Weights of a small GPT-style language model, trained from scratch on English Wikipedia.
Size: 19 layers, width 192, 6 heads of 32, MLP 768 quick GELU, 13.5M parameters.
Architecture: RMSNorm before each block, rotary positions, embeddings untied during training, normalized queries and keys, local attention windows, hashed n-gram embeddings, a smear gate, an embedding shortcut, skips across layers, LayerScale.
Training: a variant of Muon for these matrices, 9961 steps.
Each number is 500 + 50 x the weight over its row's rms, rounded and kept within 0 to 999. Layers, rows and columns count from 0. Numbers have three digits each. The size before them is the row's rms in percent of the matrix's.

# layer 6 MLP down (transposed), 768x192, rms 0.138, rows 662-703, columns 32-63
098:599469492586504530527418457484559481553497412491527618503532389580524505513554594591415511492459
084:519585501419574483548529475432457511426564479482485566492546492511495483498577410434554472538519
091:499585416557486575566572454569533503487504489516397570391476473449485543432514492476554564549438
094:519528451559479557516556529501510486568472500502468438508527566454330493497449466491549594462356
091:485482431487563495461513510405528469420510562473493573392472482523414498496516529438453431617446
099:529399431530534471443559528492537518432455567459485579566541579456481523500491467478497574539486
089:506470464417478496446528605441524511405568510587521556556451552522612496523501510473535549422491
099:494485499600426547434501440583476541496440425545486520517541566481496595435447454586612530384507
094:496561425485466538535543586516490454437535508495509502508463466527459520401533420423585573415595
106:588549478588450518568446462534411498483493535583473517442461458449543513390531462501449400501528
094:422537532534446619509587443484600478495485449531527536510500487513491522483472379494594493486510
106:507486488527475489430558568546511483425414491536508541488433534461462538464532498487512544528533
081:444470499538522513446589547555542495516452474501582426429564363455424432439486489479517471494554
096:485510512478459501473514534480562563369445496576466474526498438491433413511573509580505446530498
096:590388429483493524562406606485461561485490509398542479543506536532497522563413417489538470455553
097:475407469537581508505467411517556450556540483558464514459439547492476472445485551505482549475461
098:470574443536538527443456581574515484378462526453521403384463422529485433488429489573559534562470
091:531457518517535472547590522492504479562586510503464485490477579477458580537557519512473501496491
100:481499547445484415455503559473510558545429529492474477504457535490411518511501513503541515605453
092:446447510491406433519439572493495426404486507509501426552421488480536492596514441511446487576507
086:559490560538488532475463526473510476581571517524475528490491530509556443574524468479481514510422
096:474545494559481514480573526523552540495539535472541497482597504587504405524480495627406582477540
106:540614510548493494439497495471428430511383514539462471437460567452497478359483555555545526444469
097:399503497573542470534532441452478478504453473553456495515485506459465538572489450543536516507495
104:484462523379469409389518553536493487582492490510562428542491483451527515519458472463547569644481
094:453503576561501459489488484578547423524383538540575475497516459582491537529488471488523486475489
097:545453482442437502445458472380513457431519503544517507602508436553521532579621470590417477417537
096:521489528443393437596422548490430470512553480403371500458556566497474641467418592491484470530459
109:445449501542519505512570457493505448561532529540485494594505533545456472511476548542496488488589
102:501446564490482493571466590427506537441512543573516564446502479512416513508525404449548463474444
090:565658536487561454581540536440579394465539487606478396429494517521440533495433496528542498441463
100:488443463422591553456535485519406509484478510510422542481541420445515500466521522513597531492460
099:515517530584445436560470515449502560430526509436467526581491569461545543602551545467454621578466
101:427457547420449430525486439412468555501515473520438490481617556505479499428420520478516450453469
108:463470474490498586579500438486494409558373508524397562527438499590485534583498454451559508544385
112:480467568555522527463479519484475491548480411490448510463520429601442553590451521449558443466540
107:492508497458549543357504464551489444428540623504480441498497590548553478469572531482469460484531
081:519588471480549472447533478588454534449492564481493426435433544430448471510455540508515489440534
097:549573519542610408484479587475452465484460550525403548500459427555455518527479529437598494484518
087:481515500571526454552488516507436448491503495532471452510437549429546501511551591533492542477373
099:497564496502569519511513499425541597485443472479592506483506475470450473524593486457453493503493
092:464522442560549504530476575477482415420569563529441481547453425558459519515388408474502525587534
# layer 6 MLP up, 768x192, rms 0.267, rows 663-703, columns 32-63
083:620435480480524425406513483460486615408529509447506531520510457536500504427510495356471474522433
094:427442517535476487458472574472570536409476415573521510474517473471444542422545517444513417484453
090:437492609465506582535548570443597504508483463483542485507590561608426518516526596521475485464470
082:436466493428592523463503518477484420536417491545508597507444487434530492573438518418521463543500
093:519511487485529517449428555491422469460456462442414514531489450473504575458478477535511460313469
092:494563537408546430494508511453515505546539522465483530465512563593560481469570477543426519490599
104:486509543501495441492554541486531520559541494440521591515493467469485500525521539448480481489539
092:462461520493534550519450478475478499543527523484492621457413570576403481535485473527525467424491
107:452456503485503590526475538416426570548560532539451579419507535483510503463560513449436492531476
102:522451387481521485493478528473472543546460494473640457507526525617584582476448522511501586550609
115:554538582456422591491566454382525459444462548519475517553426484502504494500451569508587498498539
080:540480488476549426497508544505495525525474437466477444494504557548444526488419530534548430465521
090:550490505517447530440522529552457549500493494455442460486562523528512536510487502555567547477491
092:441561500491481513488574611505627517436521479573383511501509470428475478511586492598544471463537
102:540547534447492545510459493468495512491487488597514450494349466507419492472491527524510460516440
105:461439458447571451538565411371457524496595527415586589501509526503530540545546460486484495448625
089:472557470457439451465551513508446590507425510464576465492476600525564511439492535646446381502504
103:526487531521521494572431611548517598512555459459491501456484426485511500497529447503450545577460
086:488564557417393506494480571438518515463513391524525566447552443533565579423473477514468508583407
091:543445532478474504533532438530568532468529436472491405576503430496453547498425463539584515501494
096:524535517475517488568483547515506485584513456485446453542510408478494525481574541526377545490479
095:536516520462492475451491446387544446493507480558457482508488579526485478554427486505531451445440
096:527554405428468601461497465483474467529491476545508460441461505541521460469348543495506483570588
106:503514643543438497463458447430462473574475484488627441598489453534523490460479439536464450442545
101:559537497530531505523477478526486543394544485500435478530554507521431508423465586451585552448531
096:532526493410481501515561511558422532517545589586436487451485470411550446524489433509529468532551
095:477458411485437461537460414461537470482526552399424596508504552481544480569427564412527482384517
111:504483472503429423539509546601586525562430515529489457512610576511506463550523481542447570408498
109:485515479568484436456512468462491449534464453392492455467575467471491414418526467494498418397506
080:506529493521535451590467504449549476466517509505451538448476502459520457521551492342517510411547
103:573509519539476543572487539532418453520502480541455505430487603426477438461622421528462462537443
101:517558467552595477485510497495497545496567443543589471538504549498474549465542485500459442433547
102:462514394571518410536499520476544547557479485510492539478556460555499505514489554427534412588574
107:508476455458489533552524479449426439520486478472500463496358603495481494576486501541558500405520
114:524454490465554554550574517469556541406556502581496484481496435506513520526497573621586466452481
108:485440475469573504510520530508588426522480632433503467466515538476455471599492436387541533535580
082:538566501473465426466391574472434467525455463473428411498526520444511444550484514533565513565574
101:436544588449504436510511534534451488548449526442431510479542575365535479596576576557519508471515
087:503449502538507537556546557496541464514563491444595513571514537548539492475534558498420558516465
102:477500537535464503627462543468444428443508505528453538452497464503507452514424487453558455514535
091:502392510562389426539530468416573477494582421541394623516487431533547460516464545491518546449491